Weights of a small transformer language model.
Size: 12 layers, width 128, MLP 320 SwiGLU, vocabulary 8192.
Architecture: RMSNorm before each block, rotary positions, no biases in attention or MLP, untied embeddings, normalized queries and keys.
Training: a variant of Adam for these matrices, 11260 steps.
Each number is 500 + 50 x the weight over its row's rms, rounded and kept within 0 to 999. Layers, rows and columns count from 0. Numbers have three digits each. The size before them is the row's rms in percent of the matrix's.

# layer 5 MLP down (transposed), 320x128, rms 0.19, rows 136-172, columns 0-127
097:510588523453432630514451503438404519525533492483475489391490527464470571465592432503491473539493453535543533352552456537550553455370524495486477432505555512454525470463466497437458482475436522423454438552538489525465494438501540496454493635456497489552586484432560502583483533470549490482514579547403387474584500471453542563429449526442480477461535501484531481517462514540509457525484
099:475555484520446609561575570424505509578537471495561462418470409465556408479460567483395494435484456439545450455489551568342446564447524503442517457538435439549427494480498536447526428541525589579521567488517486479523451497547515491513530575518515525465489394543545489585483404466498551424503486526488431470577483505452518490492616517466485523549498530469571492462462504504467470552534
100:592385526429459484572465467404513594446412533565496555528475584496505439404463567465572491514515397494492459527501452503535460496552507503540522484425563514479567525457473540564449422491542481516413406549512466491534466540523448529505526590517477514549445491499409503618460494555549542526502506562538516464447459501578420492428477433532544491464586479435435519601466574474449514449492
093:457428571478472471458565457495497601591555525518531440472454479588512502425508452480468422580532409495415467484564401511573491537477487460530498464495489477516565505386472494403531636473578506413427467503536582491454532534491571631485537523419446504465524498489416474455499516521469492515509452493510492536561489571490473540612560449521515607476476496469437541559493464433522519477457
105:501431489543517508495485565464471523595529483361425566533589526483498427508472466523521471443490454406481552473408468509497478434552516518431523588531347542434474538448490507489491497411560548536571476493509488484417467456538469380516466460570506531502539417428573489554535595491537511503621449522510477528514500597458509394542467477478524551537494511550528483545476426516578520550467
101:473422536499420381550436512496416587520554481511480451609481490487515369455547466462478454495508462446515516551546497510495499451528488506457534559505461463449398439561507538558475458516521520475508497499553447426626561517535428470496529631518379585540480481483440546549493508452443512527503550402482493520473442449519426432517477523600546592539546546413551438473526511493491520454526
102:516497489383443452485506490495506578489551466551487510546456505521509420476458478398512408596429636528441446494477446503455492519477445525598510526508481475510511525415541493444474480482474470490500471588436511503512497481505495532446559468392477522512441494499452502420494480530497662432482600488438533469498582480453523581537462534450485489418484458589551620497477588437411433506501
106:475545458565524452545446596584513543524458519510497554460462481541477435472509502488463564589536545389508408529485509562523491499459527437532526573527453503527489574514572450481606463633513490569477565515630516546492555426509395504586489491492537476482436475466467457465571415516509481543458545461566492513404582526529438488434608489594526442495450474515474460522486532469533431506577
107:490581479595469528527458545614443484510500574478388509521510471426558494425392397505527508541562568493540469512415441412410540518432549493558516437538516528443554482502447610481453512489468555448538484500529476486436550520490480383543547517394561578471499482463482516538435484482498463534502488577518477589516511505526523572522462482541500521389455432551560506537535544450513577586504
096:484547513448518571539477461510547529513515437579462452457485511510496522345468449479491436508441591455446451587459500568522454511578525523582420527540575537499412571504597489513543487433467528503578434477378560420516407525480491413423466491442454590604477506524423522580493488474507468514444501451423538536557481425456496520494519588473515499507480463490433555475479556529444445501498
103:488517537479492504550483461509458471456552396552449524502496569599461522506472503411516518576478436407572460431543349533504430566527597514554554480504543521461531452519439560544421543431452591530501490416494562548527513502475382526486556417511437471518451505488435497546446452418532515505522541524542493493468531528447515473387505551562542492481500504525545488508453391565417604475467
096:527527426469548457499465422520479531520610446458395485476496417485489394450448566508594472463530564530537578487556481543495519493447483434502499591514522526503494446398543451558417402541482526471522527521552450491459527468429458422538462482450524468468458438453477505550549485341470453539581412441511483485567468474536522529518444470483438535487467604443533493366511532559498504548502
098:583559441517454516491538461363522466539486504527505447481544578495497453511503520442482502390491416598527540502400473545513443499571530582606496488463471411554496513541515518533416510472514514532433489425518483525522475511474449512482562592511476419455493556446401581434469395416555565424495474567494454481509514467435461466513438438503545546453524453565460507551366493498509531573491
098:485429474456451544490419427477590611471485554517453458555492558583437494577509427436554488464505401403492347447489440529435529512449507493521457495488454486508499509448576428501536480486538454546489441434513479499550387481523441476556480475476543592516540561528529502479554475476560386471462500460472515466577556472468426469544518460510412430559480521528522599440513418488417522508490
103:521573524569465482525580449554562550576476541523540472534493496455488677583537538504493469525493561568483471582533586540498477449422429490596523505493426540564559488490508449527492529347454529513544499504545456583515457508412579470530535512513417508470505525510487598563440467503470516442476521434554409411543493478548471530461567509475398489465520496514531505489521483610472572469519
107:487522541519576516479479503675536563507423479536558451482506490541411464559488587415479451505436502581606531508575501454565506535487428535472442437570483535422536410513510531561397388464467463468556531511511554492597535468518552461510504523535599555402458431506459485483460510558501453482440434538526580482477439484473483483523459513462480517438518489495541573461552562484604480494485
106:462477564510482569488476503542529373463553471634468554523411565467468524509413548448490503618559586488516508524466515467528486432525496466421591544585534427543551590492581539524488517536603531493516527482513566484498548436596506512486510498490544521447499531477452413486471388578500407425451513418445523458481491523559476535577483407463452493518507492565485532475471429438453472531525
100:539550488516433461581571438615490573432575560504505564407497506580538520504526514528606433651633474528483548526456503524558566431516519560588500467430498492525561558475543553537479502473471501441585463545423510544443591522482480519511492484584473362494480545482460549480473478538500516524468505535523511441456552476517458518389440452530479537561571536530502475479507477443487465525450
099:455524517535564452558534481482435554588518494485519526536466533470553482496516519461519506521498436474498542440529515476484501466396397568431519553396569444540519402466544569434506491530541544416489557533439529476470493482507510621632528501489501478505591456570576550545451574479534574469431519460470514543378444544492512454542488428517564479461434513436493436484590464565630487501479
100:475549437533489519528564473521505572563566579497494533530562497461477544480512583486548489490574531490563524551542530523418499499530406614566544436457617593518508423476468527502611450382536469514538521534480487501477394562529518584515456499575578448520498432480510501499566490534494439495531580523402496461510519555499549446478458514490426412427409545486550524476505535584475538473392
102:480488517542478571439525563462550416443571505501573440474430479449440599514442391526525453592560599490454583526527542529576421470495573522488548464454561549514520539455543567378481466490526484485501423492461554503472549539552556540592448505563526473516566483572526588443556442540516490451444445487519528505577427444407517440428488503520540537560559484494460428482430443489483483465527
095:482421485466386518547495507508472502454475488460480550468571509541417565502497458527517534686596499521503515474488424482518507529541494549495506570601468436463475603531504574540568518585460499522469476486549414545458526373593538519504486528537490542492418585463438515445476528548504504497416547461574469453523560491513468521464476415464471476481486406552512517492482428522416379458527
091:563588519474434487508438531400481523528496410439647536551409450472486498503573497531576514533501472612544393444483486505458518519515543533481455448520535510425436430458436465490531541588476488508473486438475459537430422513461486485574525459487470500576563528447483486434486422474511507501582521432512499464455552514516477554516551582494622498528391468588530529511467579469390510449491
091:479484502552446481454594469467429454533500526497518552509442492460450456438559540487524511507448545487454481481533557510407485486474507492493526424457496455547436499453472423442484540557558494425438434560400601537539455446418503401457588590580515526522564579578514496536426593584487527553530549530542478440445502615474468464555553460590582520543406505489487546450485492545550498417507
101:450522477468486549447515468418534460540476496507474472531471449567515573523499486551509518488516439556430591419408438497515513537521462487483520468427574473546410562471527372487480516464473489493384599572437474447532481464499448498451571421555476471488599468452492475488505523472558461529437501444523448442493631523380404551446465433498391420473512545477453503468548489533466489512404
098:463504480505546573544474540532534509468513434523446468515513495549452595539560596447565524531537498528531569606513558518510399525539590460510592564398477439473517515495502501535557486462587522450482509554519507467541537570455514464451483513475560612490463522528519410530557545501468433495516492457475460423433479473503542495504435584510615494507402571386514428509622535520486550485386
095:556557510487559549534458459579625462470475435511506420538483415553578413430474421452360511453541532463456510529492534467447497484478491520457471538410572452497512427551508517494455514483450557553589552477427495607579513555519382590520466498422517430507500557468455475526494476471559560407481477459470461461484566523474498510477481544550486469469536474575523396510421532509454489491583
106:444513488469475392575480466444442487538482464458614521451525520453438556472467455519499452405552452502477461491557603573444537423504453553543544527550506502498557505450567466537513446532482450469545508540406492448486449496521492515475562453512387572450549523484600549509515518572483601484441493438522476630546556523486549456457465525477480389549528470535508492597600450591533504429524
099:550521417507519476530544414542549442404424513580500502570530519499440446595491529477588464486500431572593459561479423452491444570417546465560500470447509398549608525510441458493540512485485411517501546569499492618482485550523461502568493544493552510488575489558518528463530452466483559562474517518481479583532494546522473480567554459458491523482516495491339541498507543586487589557432
097:442573497514454463548536505507448579485447549523489528456559494521497570546548528501515419547577477517449387589575444431526449534506543424489476424468524426608535356508455536511545480523522448490535516495557487565464485486472486580499538438568531481491406530426495517531514491462455621515547481554486428553480488509454414378493476500506534500520421566511563529444497502612529437549418
095:461434483483509586412463406515462504584584490509593481534530501497491433547558473432567493490519531544448529498398521454534490552534542468454583376559520524444486584531486529463573455466502480481471521518583529423551541497535502503504523492552543438520520388571519446557489496406533428525493486526388467457543601520448509526519508402559504443522477579590566465551539565560484521501587
096:594417447413451497519462425464503498460531525509572481470509539635450503463500479531536484499449468488501456557566456483492572468584473542466565527562498457522575549380599552570429454508501450552490487587564328469484559483563522545424527513439526446491479521533506521418504494560503539462505495443515393517471463543477515462596513490568602533494547514506530463577494462522504526545573
090:524515515487592496540538468617570511517497455480495471429497532583526534507474489514460471611462479486485488503554560580510466471522501445527471569478433501618554521539478499500540500467546437380551490444470546547540562449486527536422445461540495495460453547413410567473523553497498525450561540420551528528409378528397492569591420515458421537577554486513435482453542409469535443513492
095:533463480570546569491472517598467579501571527558476489487548462555452514458454529442490592524519447467475525407472403474570477520579471517460446496454472553475506506517499579519591476560527479558527583489480504513448528465570421512576537434528385434488498509479407491424586516490524548442438548485572395504515524502479577440478468445617521472573516475493492546415517542515473426590404
096:454483496412526490505528570630501501511434450364435476515524537455469425457500524523475506562388516448480529560490520529473460573557424514569502420424607515598475531558444457455446490578476559547400533522502424511532480474562488447440487511519476501556533475454469492507637428461455524429402437457486457464542517461458476526481564485531499517404583515533480538505494454541440452499525
104:484465539422454552502459544624528426515409510513487413588456434538479527525393426508582447555577522568477465525456532440581563473517489449483465407472413425491453584513513531480508477429546466513563452595551447421605495546456461449523504575515533495532509491503449484514430535534553524572486489473518496429516488513579469540477562461464427493433451503606470544546501449453516529586531
098:500555548551451562557490528520433479523532556428518546522534488542519483560402485548412549614475543452485544495344499365542474495495457512468532435496453443484495415515472583500371454523509591520519409549459441436520520448548510506534575575441526493547446555486521498483446477460562474559537510530568527446569442587466489530552512511567563454446502447396508516490506520459482493551548
# layer 5 MLP gate, 320x128, rms 0.194, rows 137-172, columns 0-127
099:618480567441471400460533437507573567459483535533514522608516501472563514497494379472509375484547467456543480528463407460545550494541473538545508571558588446486541500509540426559513487536632486482531510469465444540475477511520470480550495476501553441458473527403412534490500460466580466487475566401399518454525500535422436479435474538496526517430538442553507502463474443444418501514410
103:535567405459465435497519509579560559579519484500484455596479440508480461517474501504480442559531529383501523419454483524599607432484516501530503546433586430495552429477490491497517515582566438454575567566503492482426455474542430486516563474457482424541452419431454558545461505497600494552506547486534441514507482458465567475427508591501418476531611490534421494514423553449521505515567
096:553422507473502411441469552509378515467551455507515521503465536418492321448490441514456523532587465473449588592535461463466512558462613516565514472488490583431547541479499476451559608543502519494491462413520525514491515465458456486545551611571468469448504518513497434383472435469488446451504496540421496527515445487513418534490428469536511548521518465534467554492437548403459449502502
107:414504542487455509527522523547506471468507553568632489508531542483532430431451543527555450562541557413603511510495492531557630539457573530439582471513538426488470470412513478439574469502560453550513556592532460505479540454618445430487396582449485451490576483478529502464474489582534532491447490516560452570521533562483524386571430559442504485520531496471453497473458498522457510578479
102:471502468473399487511543474609518529507562525538424490504552503434532450459539471624538518556488500504573533502501548476478492474429457410497427457561436519620538470444419440533505486585452428406550504573441490566575559423487479444533502455521511507578512492506495515538494470507520488436557501420496408596458521586446489570432497466565487470447600493512386519476509422448505553545495
099:457447454458451533549415428547502562375490494619577454452475569540467427474539505521451469553497562508520542451412529491478488499501540477505514375621547484524406447506469541460548546607546439481513494517543477582487484481558491450559501469508566489502520493495506437530471466516537535525544442487495465484528470579549492490459439474502430495452492527611449514549406475391423498574623
104:497537496486413482618493404514542520494473470539562601459446506474475582437460475548472468574622520479527503448442520518560573527562479487528570489564515511475498500492527557421581460635522475532536513534519456537460530519540443412580487543464556435493511502409550460456429440581492495526444505544492461523542545557498499409556480515561543521412432498609531564513433460462520578570551
102:431534448462498587578549505609508509540457467573514534418473544522508551502442562493538461555593462623498587505490548520517482509588489403497540465581418479467477509476521527494566454427558503461539536541605468494566493622542486516606443489492463445472490488502385534477502448552525504527491533496493406488621456545523487577488420534483591509496458534548545534587504539468454546502504
094:506492552402485516386420564505499539529514527482502501541514553540554434530543508447543569514511448607589470474518567568563510535483577450487551392472556454457570453459458554482519497409513461473527547467487456478444624478483486544596455443549470498562467553432545529517444374524481489502493481456461458552487554460496526407521396499517495463431562511527516475599506426483442416519423
103:550555635460477451505533553506496570381431464491548499592506485476517504499615479524507501600597551472532446495484562568399521495449513410513575531469507462528461497569439534551571536511468488571515542514576576483482510526475519563554425518494495495379488491460438488467503435537510549581514468487458479532498535474620535475487427523362450457497479541515531484553506458495378479463506
097:401499579498475549559470575528532445449489464484505475462436546505478518513505525474575573532473469541453450515450579572491456492552429554507539441497643536417490489514395508480555430412526469426488519472537529498449541498422567419526495424460502488545460475431503493518434469601422471466546577431459400553486536481430584533537558460488521533531547494513459541424440426542439546595532
092:451467565457435485586464478462486537487542468489507482531420587453512480539517438531571568522443593428578452609543534541493515512529486519481537434506552464419516471444517438372495541559613511461459468606506515603518468479456628445616503474515560465475499435516522487495531509579444485510573393458534528458537460521486512576570541540461458500492516514481572554477544459504434431532471
094:436479548513458474543587537535456495565477427542514553551484540446505505562498439625472501550540511542503466497497446469504524527471468506526555396513490494576478527499580506407582493438437426516522468545667461539381585489489546471451503467544538448474560590505513443524539536525444491502516472384522480483469407475441506423476479463419437467397447466518463496616475515532459521551545
105:506507484539392486562533490506494450456510521509594518501399474407545594460520460509559468571480410552442566509512528510389579471511529408553489397560562525479546521478439490534498437465517542417513602551474490510571514443462484458546504473523452503517556551492516584449453410494550561415560465461429501548484487506501578434491604505565363536515433435460524562501509500515535488532544
112:485589540527468518529497426491558496531537497493415489517454514488474530509470431423513461516581502433376416479441556512556583456545559456475481498526461511391530400471475464413509536537564459500464458404540545455530537490407489528551488464538483367491555434476442464510510541578555512478464552495425530481508476520538529385490641474501529580501526506526556504536504493360552544480546
097:498408532418401413538399385559493507461483488568513497519534540521484453407575353568521564522438502547570530457494510538518503495569452508624541458448573497477514497415411472514526495517513413473531514624456441548476527425499555452481477552475521484561520467526572482494427536462540469570466524419510561561513455530526472426471549551425474467552494478506438474519465467430488502470484
106:494460474395503525476577525524595451479478478545570454404498522510516520554437458544612469461519551458522494499420486482558527505507549484564529487468476460460577484479451505557563452592573512469522470530512527496533551510449529444528476433544531451443553575432424474534509450500602516466484515451490462560462484484555626371474432658483516517463506549535436463480536531501375454415490
108:577440557514428519518539367483525512475532487552530523447472454331544511445557494467531435508557482550547436485474515535476500424498492451552549518606454535567559470440565511489555525535511495460429537562481562541534539448561509493568445544480448410473523494510583615502482583587421586467505483524417500570433476502447534458488555539563512431493548563484549417467469443466504455490508
106:540528509574427458506458488578481548412545484488571610483468599489532515494511558424471445585488531563550473406475427536432425465455559473586524455503507424452460449397525558502476521478593487561482579561548529475468545446542524467523437581516502401437390579364479492461516461588518505512524525505458500507500461529544522438545582576495505462478474480464455492567480528441517523471487
097:432539540468408440500418509475623448484494384595506454544542451495536445467492446466505519525478584487507526479514530436458546505474489517505484565513585417491442469459451441495588449551627449466451457556531442517448454436509415496498483435535579436389533512463468407508407503487460523509534508423386504424481451452589454559417510511462471477511548500543491511469538432476527499539466
093:504519580399510428518452435456460540423480502497510451522489525422479501430462542475576493480418554517564544480464508482506564515482460548488493462534630574445406428492483495499568483455430448472513433444451469573457572408455452445546448506443465462521501454426492500482467493572573520437427493355467500531525537502606476505486470583562460541525445498558472500519416425457386540488474
100:482443551505461470621395468598508511490484548545436482585536575586483491406498447480458475537477563434448521476469530541489570545506539547506469398565532479468531477506420499501478472535536559537564521512564513548490540515433501478593495493481621378431477530505539563517428511626615467492442553432442439525573515455563571450476441493543452547530436528491518473490480524466458474477543
087:567542532513492467466467436445513423483597634504573504585544485480451549478485411495513501498517463474434467539503481541442460437527503453586479433437483531432549471515425445563548467543441433449482531516489461472424415435512499476499506536527433502455505400549562445462457602488488426603461525516580595399536482572489563514455490520512522424467457559534443557482576537501521502398460
107:372497578505490523477444547540560485486487419493477587513572548478500461469484529523551570572482590435535489533493533523518557609565524524433536519566614331504522460472462455476562490483504507541495580483525543560500498565474478550494480442465507532429480481541544529547594500579542498513379488447469524455614515583608512521458487448465473478511450547494441495436430531452485530434518
104:503578467470489557543503495533435537448539438532594471435439596563464472557494492505526515542529539593515423450477509652548583479486547447437599478485545527464525486480519422504569495494514404417541537520537514436555489415565541489426381473527453481471520511529505487520448531504527500433543625512433498540539525519464549387473448597473513531487477513457505457543389459540467464555476
092:499540603406472552429451490424524530510564538416506490362435516443544550548452494459571496465409497485551565510510576530531580478545472391564487455493496546555481514523498531407499468568519517429568437479542524475481590388455493453491535438469508535501534548561497468527542501525447490481599544400450566534537507449531514453543523520507385469459427527534595578520518453464442482480509
103:436551485515472501504470434470471452538587387476497573595477500476467504517553482525530461577529678506503484474409535520484487548526534459467546555561559489560537525495489492451604478529481387556503581566445502525570467543488481496498439529535433541408401513526552505466451486541599519466566441510500514523536552495550644447537513555520484528419451553490456538605494460532449532520495
095:500456547492514505511408463430457550508575565472567570428480525463597407466594470566464503482439466418390529418487429588547516495568449499416498532472414487421408500476528558499418470486465548520471500459499531516526542510512501539509507460527464494504436492366468516519413558550554460461528451502509489575455416451525501508543478550500439514437508453467593478494467517388508562521610
087:457518451515423520459393511548508462586493467507507601378414508504478593483473485461494504518449466520453524511477458510495504511558474446497635480489559424565519539482535511510520484454502493440527497417550466476468533490407444530551514504513552443517491418473507559557481528504510586510474574488502432516456446501385463532586542505446522527473578592528464542531404482596505586594357
096:504423555490489381494487501475482426515485455523497468497487538392524543510470372465557523476468456483493569502554506628469505519488486488501489574458491433470475407466511456465531534490408558498447489479412539585502603464525509439570532462534463448571637591562510472425464477505476595475516471429503463571398459452475470459524604495522495472511552453483621523491486504444521421480522
102:537536537530448467527461451545413493413435528481517499474503494460519573583512417479518556576622502402470485479480503540482502488498562533524529498440544529474457483492535561430535522411533387443462467530460474480395541427607457426554568590498503409543401474492582490508479531536453489533495538448493517534580406448522558539426559584520566436486505537502432542410453452520533553496478
092:439473504421485454479547485500586551481549436459518534464479566487511540536528436578458427493495493487406487502563573495473560369504512519493530582444499458568488476493513456507582524501515398390542463478451521497501489422512556468411486453496418473500441566483448570459511558496447525500533507372531474590431369493377518524538441539503404481534588548516464540468535409513499504507513
091:573565546482450481510511512520542484500452464500460544549449480428536563433415560610463406517537431494532464515460389522493543509477547483565629443555471474444516460488482546506568462484535455557528509586502441480502497490580554544481504508498585392506478499408568504457426483541539437478551500455475434522469522443498575441391405518537485459500478468607429534511537595560552550478430
094:452550596530456479521417541523456498528463381441501520513457441455486535456518453446480489512501509475447431535595487593441497588511550489510520538473525518447438470439538466494513547376428509471498493509478513525490689499505370515421479520494528511553456485443429498480435484513564534420447482533417439488529445544532511475447471459424489547486561512424548563464530452481538535408398
105:538521573480414407525501459491449598506468546599589453495494560585547496427554499495551560520549495568533508501417487617486526499421556553480531540509493531433445453494511579386557496505598545592500451473582436559457539533524503541529438476445485453532569523420478524461393506587511455516518473526584496537440487499457582476505479598458461506444597521492542458518513461462517444483487
103:443583536511478475542571541568591544518449504477519560556519507489512570434578559523593476558575534492579446504560488593424471474543540563418500531542476537513551461590490550483483627433475415431543549499504526583481535514507491442540481409567499418468471430356493488501511458609462499497514503482497525477472532520423514455458489493551407459520496579553504572555537514479441500573478
# layer 5 MLP up, 320x128, rms 0.191, rows 137-172, columns 0-127
096:600528515432515488458493396496496497439494525518585460534458576434491559469533511603398437433550428505431451500496665580484587488511527517558417509508592490437533421515489500535533556492504480527517486508482506447545493440538542436469586467571457510571430469468481593451569571481514476552496559405473484569548379483533508496495445513575473540462493525516489531550480424520477439498486
100:505475534468455459518487455546513450456471455546616478529471519552535516506473536494460507553526436501477527556518544438474537399548468447441585506528538533488510530542399500461468501465455506564506429498604500396523473477575403579507436512567480483495532534536494483456578351457433577482541567571472641484557516576520429449537466495469454521556482560407520444564583488483518471592514
094:514434462566424439458424406511503434516504574513477442495476533507460514491469481479486547539439538549468561484458539471470532474549488511400507436492576532515546500550480637540515456515595418512512538483483431430499455523417506465537502520353539528483498508584527504568447481532520411498445511493479456509500580588427508409557530586538446431377558534437440522485563473472445411532524
106:475500442539449431516342555524485527581567536495548560508498518472526496569532491570484478544468454542444526524515541519483563362491428438419478464495463557463460473574505441519545479514557556465526515532399547448514534511468549498553459440416434485531621611462534580509487592507493590473500460523470489364460510574486550452568483451464489595435537476506516521499442464512530471542495
100:543476487522572503561489488502552451460474496571569538510480584540420574511504493520501458473540484446446475537622528471499557384519505494491685475447548511478469502539564468542509437475494556525507521528416583486552568490432576441543450505540473494561472576475488496469507567492472538483484480540470576531384478457590525516471553469546436488454339536519520507463405573552500580483489
110:513545560503507419502533479539468429486446480484418488600476403475564512438411488495515537490514521434445475535433551530482546569536462541633472550466522489459443495480563569426428491398445525524484507529490434500561492555418505563467546494354453483580469386526465529502567475564558551394428583537456537501522484475447540518427479522494546587449549511440501524517505500501517520412466
108:506537482402511469531509478515482458483448437514451424540487480541585438544558547447508523483421550439595514460516510512453449455524509458454449485519509445479565475514556522617474487448524498386524516500576372415468491457555446463492430487509452523377528467473404452593565438526483519440437485493506492484449578484490455417416503509538580503526522428561425460510451629519518430485541
108:515454464566523525578440511457480463568576541457508538528484545485498464417441477399568492470495519460402500522495548531564587466435581510485481537576437556457466520499538500445545462450599497575453499466554509446545636568505476446473460454392431542439521499453503410591535523452466501495376542537465474501469506489496448470545474534540487454467371488517592464457480523429443476524578
094:592530485534553562547403485486444446571433527474480542506524482495494569447544425432476425458429531452465431630426509455572549504414608607552447495435489429503550521501496504479523485432429516531486460557463549515547425561494517510568508584482493513456504559510522495494535497451551462552535507479417565433536485440427494470432536514566632489536514455476509487534571465572527418442460
105:502579545513473435499480509461423453463461405575476428427406527521479478502544508439507493528527470589558493497523429558473401541568532536466460475515448569577527572470585525556536530620551579568468468459590501513422531512550502431522446530407448509486515443452561499510476543488451550516519540578562516520569483506495538566504451496474524567575542474478516543497466599419606613512531
096:468568534424491466464504487536438542496574490384546400541525527458629555591427532410547507502475490512543440478548566550513475457554513485560524457466508511516558496543436490467465439538524533461558544416482548378501456559504459561475500543523495506464532547639377501574508479564475439517511593406434513529513562541450457447505476581533442503493494493465466467493460407496556467514436
097:444523529530524321510478512513503587460451502485540505505522483505504552514449510554497526523521567559569553600530487470470524476555533574536471477450498496505537533446502496506479509430538610489496518622564559536475500484466531616515521461423625506447528523424432572467543508591455528498553433518558481431507607557431557552476488445444573404593552472488483489569503559549515558503505
094:483401434516532448607467517519504578517461437458526535498537495410547438470476522465507417507495469490449469490533491536475527495446389547568452560609491493525537575516498487483606491526501472491523503487412452501488452472457451547537566435468527555495597500505449476548402529484485405490565420519522438473559485598493482586436502466490457409473505641447566467411515481421502446532579
104:426564502493470477539549398461444558525519445470588583519502510475544564524456453456490448455493525552425550531465494525473489428447419477517487430635504438542483469531481530494527441500559506508574519501531485631597412573538538476423485513547484477458434491550593447470437475422456465444493550450536520399539496471562501441566509505496402558504457462600582563529520448531538520508574
104:539545453507517431572535611580455458661491460628450521499540497512528508491485522506477443483469464499478566499452515464606389526453505561618477450583521462459513453495512441521508541516528520463521555566487568536458548550501546515469570609527532500435516515543511517483547579448471434557413443540553432371508456522552531548509510456465423484487451475453463457480560453477512463430470
111:536478448494484591534524557422487467521549518496542540481506517417464535539488585462591461509544576448431485464489470541445377504393583368397541497546424523544431506573451488432510500504479580474451430403568489496525506527549493542517429516572468502420572506560470467448552512551458490382624499504522506483481502529571525499554504506547562539469479506536502518420571451566486509534522
098:533493546529510482467527491495530514549454544516480457507525499503518434473426521538554477491540690515471446430439431471598459539564527517551504470459550524441497529577585578408386496416493492473497456542531474446481547576511554416481403599579436504494546449542529418576511564600471510463479573524534454508562492453503520568512473495445521503617504547500540510498516472446470587471549
101:447476566466477553438576612492486491566568479439490530474487418518494528542469400371584546528605523504511538471496537469476491499525403509560510482472565461546575450487554574571492545531452550545484493490441577447556449548509507523511536450601414433472435481497492496512538472490563497534482506521383546430490439450533578541492594526462482509405547460476536445517539480544391527492593
097:478434412476498528541540479472476418482444432552472510444503528340487483509458460492566533482526544490449520442412427518391457498514480532621442496481550538478551470491585495541543542489467562446491472478611578411455490505486453516481511538562493506480475463384550554465526463527497467516498421527452514567433519516501493450513434540455500441596559449486482512443436575612435394548541
102:546443496535497525645509509454498566520467557553517459466507517416413460514527521512558507477510563567439585500522506493615510469459550494491531531431541531437426419509523527553522557548475581352547410523543518564482565439535553501528381475569490517583519579508419429491537492482517531503560486484529585545530446529556503451522459419477437467559494461496400429527519491464456423517537
095:523482417543447580498550545585522529509535516559411505459490458513476494485502488489478525599594505474480595465482503526450429493570563398523508504517376454531541561476508541493429427478551476491521637597495426483506464558525526558519555500568523469463503426533568534532432415464516504527602465635539477445479569530445513516458486473486471413379554509541505476462555533528571512479532
091:529462397476501502406498627529566505517454499572560556482450498516540468438468475469574535523527453554432474423474521549436440461446489449541599581383597466460491540496456494461434480488483556471474472483536441455459571507507617512515395539520434556528557421528545505503532402462474504536530521567562440607492449491522584480548501613442497451528507551542564486462494498496460546513525
093:528418456496503405444490489539545520520510457482574494496502522473503568525398618440529573535527493428593512467401514492642514505559596552421510562496536473432582456505443516495478521527462436535453434466503550518514575437501482593507518574445486413404439548474493523516497470506534475530429479456494449518594520468501456519499458457395543375520434458502527433573514554512474466515527
098:450503547490520562549478479540492546447571453576579552594472569497489464493527508521544381511477549515376453479467598595463507520495493499417537467519530433535503487487479433469588583528472572510490510545552610510488526536501547454502516509466432430482391488503547444458555517493511540520427395437427421383563449508567571488529533496496438514485447522562501462442462410513538431444493
102:441494489433553454471481434397333489465542491427551467489482501457604510515432437469573498421495533495535500538415587598535459535501493589460453458537544523489542545535533518472534435494504502454474431431496505534462523446513521501433533519536532482494422493471475502570474462479530436510488480406437496460375464514502425503561504478565484437476487452412478517594489447523534327524523
095:502496473501562469479452611546448485556448534470473509447533464538536524386523480491521456462521538576584434526588468487511523465488458529461446480535477495501437539507553572531484417525561559470576502520569457454512613518392450492521577490515501537468509453546491476528478432480430521657446445454535527514450464515447556539594558545490383519569465524652559521558535483558439507476501
104:575428428500486451422498392499539515485391518474421491530447573557463477480477486442570448513567507452475537546434528480444494424491500451558543586458517516544528539546509452403492475478526533472479514528566573422538598514373513419460428510580520448474432502539536422481531560550500511518564603541503577521510510442514574543520506521501578457418440482505510394460511519439506586451538
100:471463535521552469544459498490485505461479530486491490465493463532588582423536474525477503499480522487414487488524561561359416457478482507542466497594531642548477569503533509534430584507446519483503627444506424410427467446437531417472661489470487559554417506452557494489559514550415468435489443544522498447445439398459466517481472517559499482524511483551575537565466462478522488495538
098:482556535472520505532506493554461505476418560500450488565506614547612490430457485505456423495524532434551489636496532598482612442482434472458467440458476485516500519466437485537530550587473503494540489468545455525463387449496599516513510451428558454519446614489478498448533462446424504497438416427434451481482396555481506424460447461458456429480467502531529447555469523485412444530536
093:571433436441491465533480588525428494430520374474481461447549450420517507518454526535406464533509398442515513463490490501421461461520498571488485500584509552534480516400503539534562544561506514540527529493479512469482417448475568453465521593471540459552455458512456483420533494609462508634506485398459499441529499469522446506508402481485469378492517570415508473524468411509527472411562
103:421540540463506501549513492511615502534439456518451488490560532501484475472445531482468434472478499575536459498491585455465533506474488441535466480499475580577595488507585444469513463604463464529524561465444434577615448547404566582524515450512613507474577572619494535446469507502578495476556475505436567535500536552508435397532454461532456566443422526445544497567493483522539441446573
087:486528475619502527462483558531498443487418501497471539522527454512550419466442579495571528569523530490498499538451507492493513563476574477567573449475532503420488477440488595508385452537451538535509550568548485445479514609501470527567423558478557474468544388520478427510419513494586473487523525625470499517529579502614467480406519561547524574411523587496515439531421537470446522522448
095:563446462406502425418502460432568556484470539532535548460536442506493488468510398551589535480499502548537594536470482492478490431504441492526502531420546486510509560599598454487547421524550525503492512533474546460479488474479451599542485525522483468452570553478410585414482505497587553427392467531471557471473523561479393583440429437455488520416513530485585527493467484452418455557435
094:519546411539558448543491533505506518550495563417567526594477497463579454493566580433529457478451464484512505570464385568436550475513487510490525466552486551608514474522514448539547379513588579495483502498531570476494482553501529561506349573441445441546537521402466464515518543531486484527420548519466524505482451459436462471496579525455459502434538484477535418557394456464397519476461
106:540474421473507614520526502535538454546469571558511503486514462521504619551413503540488480480515547551504536413530495511544482487504527468605484470483423498585558522463493533447521554600555452451573432439516604568556511534541499485505515527504527530471603622491495529482601541436512488427482501529444418588551568539402477452482545454518616427499584515492562509467421533505505547546469
102:539540536534486493594502497414515519480490526509560485494467478560487569412520509459551507453538482487480557453446489440520524515558555484453524517553585568449373452430494493466518610523536509496503476477545471588552589399433484520572488434463567537497427597369561522470494439470562541510437511573511436508517462390469530478490517505533506541515400548613554524471550598473416490467514